From a checkpoint of a small transformer trained on Wikipedia: width 128.
Each number is 500 + 40 x the weight over the matrix's rms, rounded and kept within 0 to 999. Layers, rows and columns count from 0. Numbers have three digits each.

# down: layer 5 MLP down (transposed), 320x128, rms 0.133, rows 199-215, columns 0-127
# gate: layer 5 MLP gate, 320x128, rms 0.138, rows 200-215, columns 0-127
# up: layer 5 MLP up, 320x128, rms 0.14, rows 200-215, columns 0-127
down199:570494533483514525504500522498471513529509462481482549474506472528514420477556443450415458506567521460579547503497527414507496420426516522511521509504491397546561534512530586539513486514484464566463542483501457550554469539495505448488492527482505545521475524481462514475558519516469551538497472445480553512531522442497464560563522540449508536513511480504423516500445495559508495492586
gate200:514539424567448567520557543533425470507537469590591508533486545472553555436510524468501455510510474572513542517494489535490487445434515510501458495535512512498572467509528591489530434494590471553430520512486461480524476472429525493536535503446502408550439482527504441491468487561497477451551440543472531516576461472503487556568523464491552511542537505565436524513494464483479574563484
up200:532490485535494489537489472575490461551543467520586487525454466428562533522476575452541454485537487565518515435437458574444559406371489443500425457510442541489499527499571537432524420432567479603469509493415510513613459529423448590534539499506463484622410550521457488471534520542606484507564452491436489526524463525599506483544510504462510551506499556528453448513500434511430628471496
down200:472537537501473478514563560525450468524472531493512505532474549427494487495531582489539509530502532587587466508537508545469491465437501500521503482571607434481520490550547528424323443523552530569435507452588473489540387501454504451535509531467490510532488586489431440523530497518574492474541477539485480471530456478476513509502482471557501463517565475522396540583482508466511575510525
gate201:512520539524543473498486510469495524444461442515494508504495499481549531522454515523484561480494526498480513494413493541492485475502500481488550502495489525547476548493505509500462507469483480513490539453507500496491486507491498503456424484534582509502505532494491520505474524482500437490434545512497497465444480507513525550472516486472548482462497492462501415511458463424524463526531
up201:491531485530513571466549500497479515533487471507486478486508559518398552469524503489488487515487556473473534478543528481502504496478531454437458495509466559486479519530529486485452549555530546411540466478460492521477567549473476505561492484448508491434569409475502433479518507449463472510531508570474512461483543456503512532509501506456449487500480522547530518482490483558463480520483
down201:551562521493539493515506466508481507494550535513470474471470472479512472478458469526483490524558514478524474501457479514478518425565476484474443513504469492480521528493526505435597484471472466505516471453520536480465444501479529524492484505446495502520510478523541523519473547531480503481508504466530510524487507534533543507530548488520494528499433535492472474513478490481526556580485
gate202:488452461550409597518446481575523534541581513432453515509506468475522459540482458539521593507518490540591419535568480438504483464523463512414514537439510462536493476601546506504481359500497443475434507504463579518491497551452567535536565533437447558469507519480498461494553414454378466595411450497484445515387438481473465552507567534499498510467512513569524494518510536415474504552485
up202:489559483505540505528506629556558499496476518513463548548528552509457528517436547501470557563518538547507429482468391358587527497496569499490553485478520490591579437541512513539507522566496434535478484523432603570509541470478554425488523570519469480552567558444488478540478558497463473437475456494621513512532523501489435502494445503530434499473516504513513535517481523517514498523501
down202:581560492535428449486441427599527569552459546604382541492481405463472544521501481536500484511552486504460444470536501497517522473486516465451578520540505499463534553501516501572499487567540572513460528542471505479516506510480478481483440540495574518429482544478506445531519496465429474482454385468452598453504512560568448512494499541513501501549454503519511487497556483497567604476541
gate203:530522422499484503579558494484530446446449501510496472571475520537511505548413465482544515465549583509506525437552478550516462494466502489465445470518483476500478468574478503500474439450476418474530557499441393483487529556551539519491440563438490495479473523517549526536607515506446477487430555450484513465473453486483486478502439529527470508519570588471499484448469504453506496475516
up203:528500540535547521524582515458523478568468481466473470512460476538536479427519465467488505409533485494532524503534466502548534487500533534477433452492473399495446548574488525490501501445546517490553548474485454451488537548467554530482507502492513544562529495483551476542573537445446501474476571538422537450487500440556487538474521514533500443538434476515504439458487507511561548480472
down203:571499462557514530371553530484471485456577486530490479464541468472460507483539401523477468505532488566506499554484476493502524485529483516527488525472500552463421485469507525452386518511470447517413536443478531594513531494572487518500546448452480435472543523523569487534523501506528457467451482467548458492507523525546457533466491467469552498484508466488430463535469457516513467496505
gate204:547475459525511462531496515447446544470486459469529546586518546543514569444521433499530514496535502471527498449510542451601516506496489531491494424605477472526487577507502526509496474510502471498467516599491518461535489503500515481481478457496520442471484462538565497560524512482494508459511563487462500449516507506523525468469502526583488508439492544532481475442470451494472542515532
up204:500486574439522450540474610467569490497443521460554501462453544586461537453513512500499503412511569499498509551543532576613521463521519513507434449505498463510497497491478482463500529516392468474493509500498527572443492531484527550474494559522483515513476511522496469473475530469515455544536521526462535445497515535447531512503470516541467484452535497468509518532507472499457533433524
down204:578499503501520518464572470517502483472503484516501451487555484528477599474501472452517509528538551542562505483456532515499445500512524471511540469508472485510580601482510489469538454460527499487504436613553501491500461509526513402435568518514513491533436537460506479582558524515490532467502520471511523436472487534545543534457444516531511522433489503526440460504496423519480531452450
gate205:574442500521516554487498528486504439607427526431561517553509440545490467484518459574441479447518447469563511499536444489547466475550486498434472565457445542501517422506523578540535484527474504535460543518583519443575478486511504554413549555506478409484520458431560465467522497468545522492482605557469489515523520457547536523533433547464501508473470541523540547503492526499496626478427
up205:505541548566557516525484553492551545484570488537455421459518489536510504473542495448412430452493458492488471456445577470459630487471584524445519471511559522481499548475572441452461503526501514489476471459525498475534484441548468471575542477540517443489520511548434526468486516474470467517499491540480497502570488422517463518485467539481371546458522491425509485488533547471409513482560
down205:542474515530464530492472499450471500501501521476550538421509519539540524501543500571564521478520460513417456503427486547459525514481551502551524476564544535446495529501530487526357471486507539451514513355491520563446530456496492436587509473497552555507460521516549447533446493465454494479542517565553505470475463473454468452538606468452482586508467399598450485462442532511509495480517
gate206:460470482543428493490525504452554410605505606521503558520483460512591524497475477509524580464518505545506456606520510515504416449481458535465541536463455502429520464506508527458479400476344425469472473531469518449450500510461454567473479494535565342471491429488514432482556481494455503453529552506532498501559465438506515423527492440416425564524476532518462522488519528545490588446518
up206:467493483457481503490488483426524502482499476631496528442396483583528479418521480492475662502492554471508525501439517496489567477501516539485509526522533422481441450480494476451465485492489436457501502535517604381559573501559617515472498529485509456511421516411535530432462475502461497540477516478555481534436398508493546493499567455505542489444438439511450469530451488574578469527510
down206:475502534489515414505490452529503500531503495551510569475551518505507508513496474537517461505521549534467499509455476490506557452441516521537504524562537371503513490448471442520228459483502544534527472463542476521463451571536472435507505490487474546533591525475494565504502460523460480463493521527504547515481499506557494471491493529462499522533465443533471493461550507540492463482508
gate207:463518495533533479519527471503504490542560537526516552481452469503490474443518436489434539554522489512527492464461493482480501466516472521493504521548471488535522524496544554497516477461558467528491477503515517452545507462507511504543533476512459513529499539445516483457527459550516470526522563470541487490497459512518468471494503545481446532434423506510451488487510511545473498523492
up207:499524533447478502431514545494447562505414443488525485523514496513503531506471500451597502492472558492453521479524543502559525569449505451478462503575492455466484518472504480469486512547507544463544496422519525532472485435539482506537537494550483487465502459445520494501518564398497486484544463493502432496463503494541484547458504459502530412477612478534484501522494440490539472557480
down207:463493553465464547481533518522490525444431473500553529511528528553533545499473531487551478498453500477445520448487526517542471589482491492515516494504475490448462451526457510531604528545504617483517490529499499544509542499509481476521511524558505460516560427504466484493503485409499535471528455494455446464504514476478486519477441431553547421511624504493620574515490483466520475545497
gate208:557481553525519505565512494452546484501499508547404523515539468494521554466461457528488505518534486465513465483480491488433552476554463498464487533501509483427530538534476471523476511481431517447515442512537505546467459470459492517556503480486469528557451475487474505445502524454478575537521543493528520483521512532483531504508496547511433530497489485529479559463495513446512525533522
up208:488536464474499467458478472535478520545589462497506471510406506517512591529516542451559528458467509519513513484454521458478523465480465523539495494482439509508482499477549554464515503518510548519564542479446540485568529570525553461465518459520556462549489504549482500586503477511554469533510470512456537524546492521491499472449556478450520497549554496527552455515509482503478462463460
down208:432456478464477506538501489486469448445485566514520470500477521514569582502488486545416508512491470541554454424541542495510489541491518460496536501510488540488477534522499497549652471465482498487518497528452508526510551490458503462501447517496481477508552448438443503467481491479458495572537497481495527496501490485467473523493526508516497482444504560497611504559527517517537523562535
gate209:533418538452445482495511606480540502492549489472505547491495491496513526503501480483472565455502461502531464510467540548496521422449580525477489500514562482407597494535564539445514495488456478526527490604554500425528481442498514553511525480460465497463544517508489534511565507462495462518440473561547515477554510496529498465491482525472505540436482489421545470506491548610544531568470
up209:506532525481491436541458537565476422473485488536466521570478468569522516455473531487497503520435505510465471473533520481492536530516445549458413519542565497578478524482463552490539453521467572521495531484495524422489440492514523491449514519532529476472444529490529434469512434460548511489435495463448519484548488434491529547503524515518421508567513497486485554423452483490460564508419
down209:509491450476482528566499505472418485521387528505495454540499447488590487537499552466584510513448522513546503447513542531540512497490449401429485444444494530497485498499520570430549490519536517467433508425499459469480471440462490430498544539493533564463453505400492522504532506453535469476483474520489475487493445438529484566535425482553497450529461462491544564489501501532511526393524
gate210:583436492503553584498522511476507446500464420511499461528440460530553429450511514564526567472441445432505483497436472532477456454513489542571495507439555458470483498496480492486511488490536483514509516621512481532478484446540500450523467471501478534454458504508564512502449524533455520540413521443559481512430528489458461503440547494482506500403504512483436435520475493542450464525545
up210:586433489532464473492488499525570522547508444442499490533528533513490475441437515557530528419492475540500493469519471461525477464522482452531502432530475567450463612463507534484468487494488514480517502608461457516468506473516483495547528450486431491453540521537479441458509556489492583533465527491473471471428531448559521497437490471455444520485467575470520537509508469559468488510409
down210:547541464573514533459473516557450487440566464573474551500475448493504455544558534471497443522535495479508565520496495553489521538379534568533480583532427478545495456535449496519498572503448483504515407521567589498460485504492547501484516452509522511573470526432490459427496452506424476524480451457529524550559489462496556505508495527468476552462447535457473496545408537447469488533543
gate211:484524460471544457496502543555463441482514481499461490469429379464507514505543430483459475494495560510532440538563551578511459461440496542464466551460538503499530466555445544472558497489572491527459498539500587393496449491492537544509492432474451525440449466511438498527489502556554498490455492514426473489498529518474521492496518539471474501478446479500483453407478566479494538554477
up211:514584530589479484542504479488485521506461494479502524507483552532528452455492589532507473410466544545483496481506493462502520503473560534512537526487467476527553397485553487538495447510553516535477482454458507518417526523510508525513450562456575560490491483517417491452503493444461488483582527452520490516553479538472561487395443543535527455492481493514560547526471541476503498513443
down211:537545465505583515441532507510478492480556474547474496482458503522496510492462468451516515461465454496499506541477470524528404512444455519523448491464514493518470473476487425489718439458509477507472504506505540446579449483497533486446488472513530498473501508540536507481533502530445523510491497489472523434518518553507503548467487520470479481479463503497551503482466501467449478489424
gate212:537509553564542524520512531488489491495454577491514469530501498484500434458478499509524448480479519505529489453529508494539444506511592441521507471548517529567476483530533519514534502501491472436475482435562539501449432477540481481494460487513462465510563491473550499489452494536427492542520559463473454428511565486437508508473501513473492416484548524530470534489460553451519517502464
up212:449528514464443474463493528503491450513531472554513535508493518575448519499517437480491563531519543523473511523530468545532453506475446550503418508485453465538548450501484469427497497513579473514492460508540502504474562522477506455507577516427518480473511533516486530485497422546462433423483429510506526521466514539521450526503504465485538536483493426471475484496547509567465476571471
down212:489481488541535521536511526546526506443413530509537459440429557511514522531524462511447551486507461505462464539527485488495514553472591473530539467520479556484448517522500463537534459536565507542538506496516511508550510498499547471467448516504501515461491491540505479573545499492453459489567527442522379525549485488502474520500529554445494477511503545567519592469499511510509505403512
gate213:579503418519529540522513454500445497467545524472507539558449474469530486568595503515476521524513498495527471499378516512465478480530456528484525616547457449497514414583537511496548463545502469468387505539468464509470474551518501556537497565473505541487417458446475469550552484492434464561361483475539475361484466545513490519568533557511484476534547439505513436448509588498541542348516
up213:526505478439492486582457519475579441512525504587485433490420492451497398517544510624466413543511466488479501560504549496595508521467482533460426507497517524450511585459446452502486512453572508447458550585570458546554507511498484532529511530581485524472472475438516485505501493466527483514485477589494400510533529547421460443453549546495489515498482400512449478515467521558478493398561
down213:488491499459582469439439466468453426447500514501571510391414530404544480478472421513544499468520508561413540479500507431493526437598447508480414494546536531559514534484429547554413473402543473476533486491495556543524491539470483510534456438474476485545502430468507541443490592487493504468498490569470540463497463542538480486463547437491442507450520445523514566529542479439510556551541
gate214:453517513507519499492528513482555486468504538468465606461483555517527483478488444527468559476497482573562470570557501536480583474381583573549596458480519542523538513571583444490475493473515475531489482546482555495482467485504471506573376502497514496443494518445458470459549450542440494491512520490540498490552463522493535471469425503437490507468529551540503525408575504529543492525561
up214:517483486478517526420447498467478560490527505374477525519426517493521578477463483485498519509480517531461533571484507484472533528531490437471530531529536462430530491511581474471458533558474495471446566460517518486485441454422499535468446548453462506459379512445563499489517588451432474540506584490499530454475425475574603516494486471502487400510564484526504524528545463456551497535514
down214:564523551540479513459435469564469518430474451545473475504465570506506498485537492545498516519553503541419494459502529538507483550495479468495499547589469585518452453514530491540473466508511455450513580571516524497574464506454482503453536459500507442491423445532566582470505512468497434496415453497564415601425492527435500476508526399532477499507461484550588534489526468547511559574482
gate215:451499443473458577536516512500511549542507472541522425444471524489532404525568469545480532483540519525493444492468526475462525452487479522565528474479511528539499529494545460514485479456522461541497426569487552493514489521484510476556549490486530440450447561408506476469427474518436548528495589503461520506510474553526472485449463483434387543489519481467451485494494508548441506431500
up215:496539453491520557460496474497469510551539463579514474476489493452492456524473462465529541517499590528480465496500426466448498519576493486585435481525505475464474519446549421470466443474503448460521479514448517479490454478504575499513506476458552482472498550486530506453490585530439543457521534419476493509505560569586515509460451406497461496467468466494428451522538486541511477534491
down215:454504491521482468479464567477499485493502484476480431454497513521497479452462502471486510525511584487547542528490509485483495490563515523576488512507510440503507497485495504446357519514474456530492493541511505530518440411501515529385482515487536507515501497515497483506480513507455514524504518460518571506499477589534541540500500472514552477477549483480340522526506447484505493504511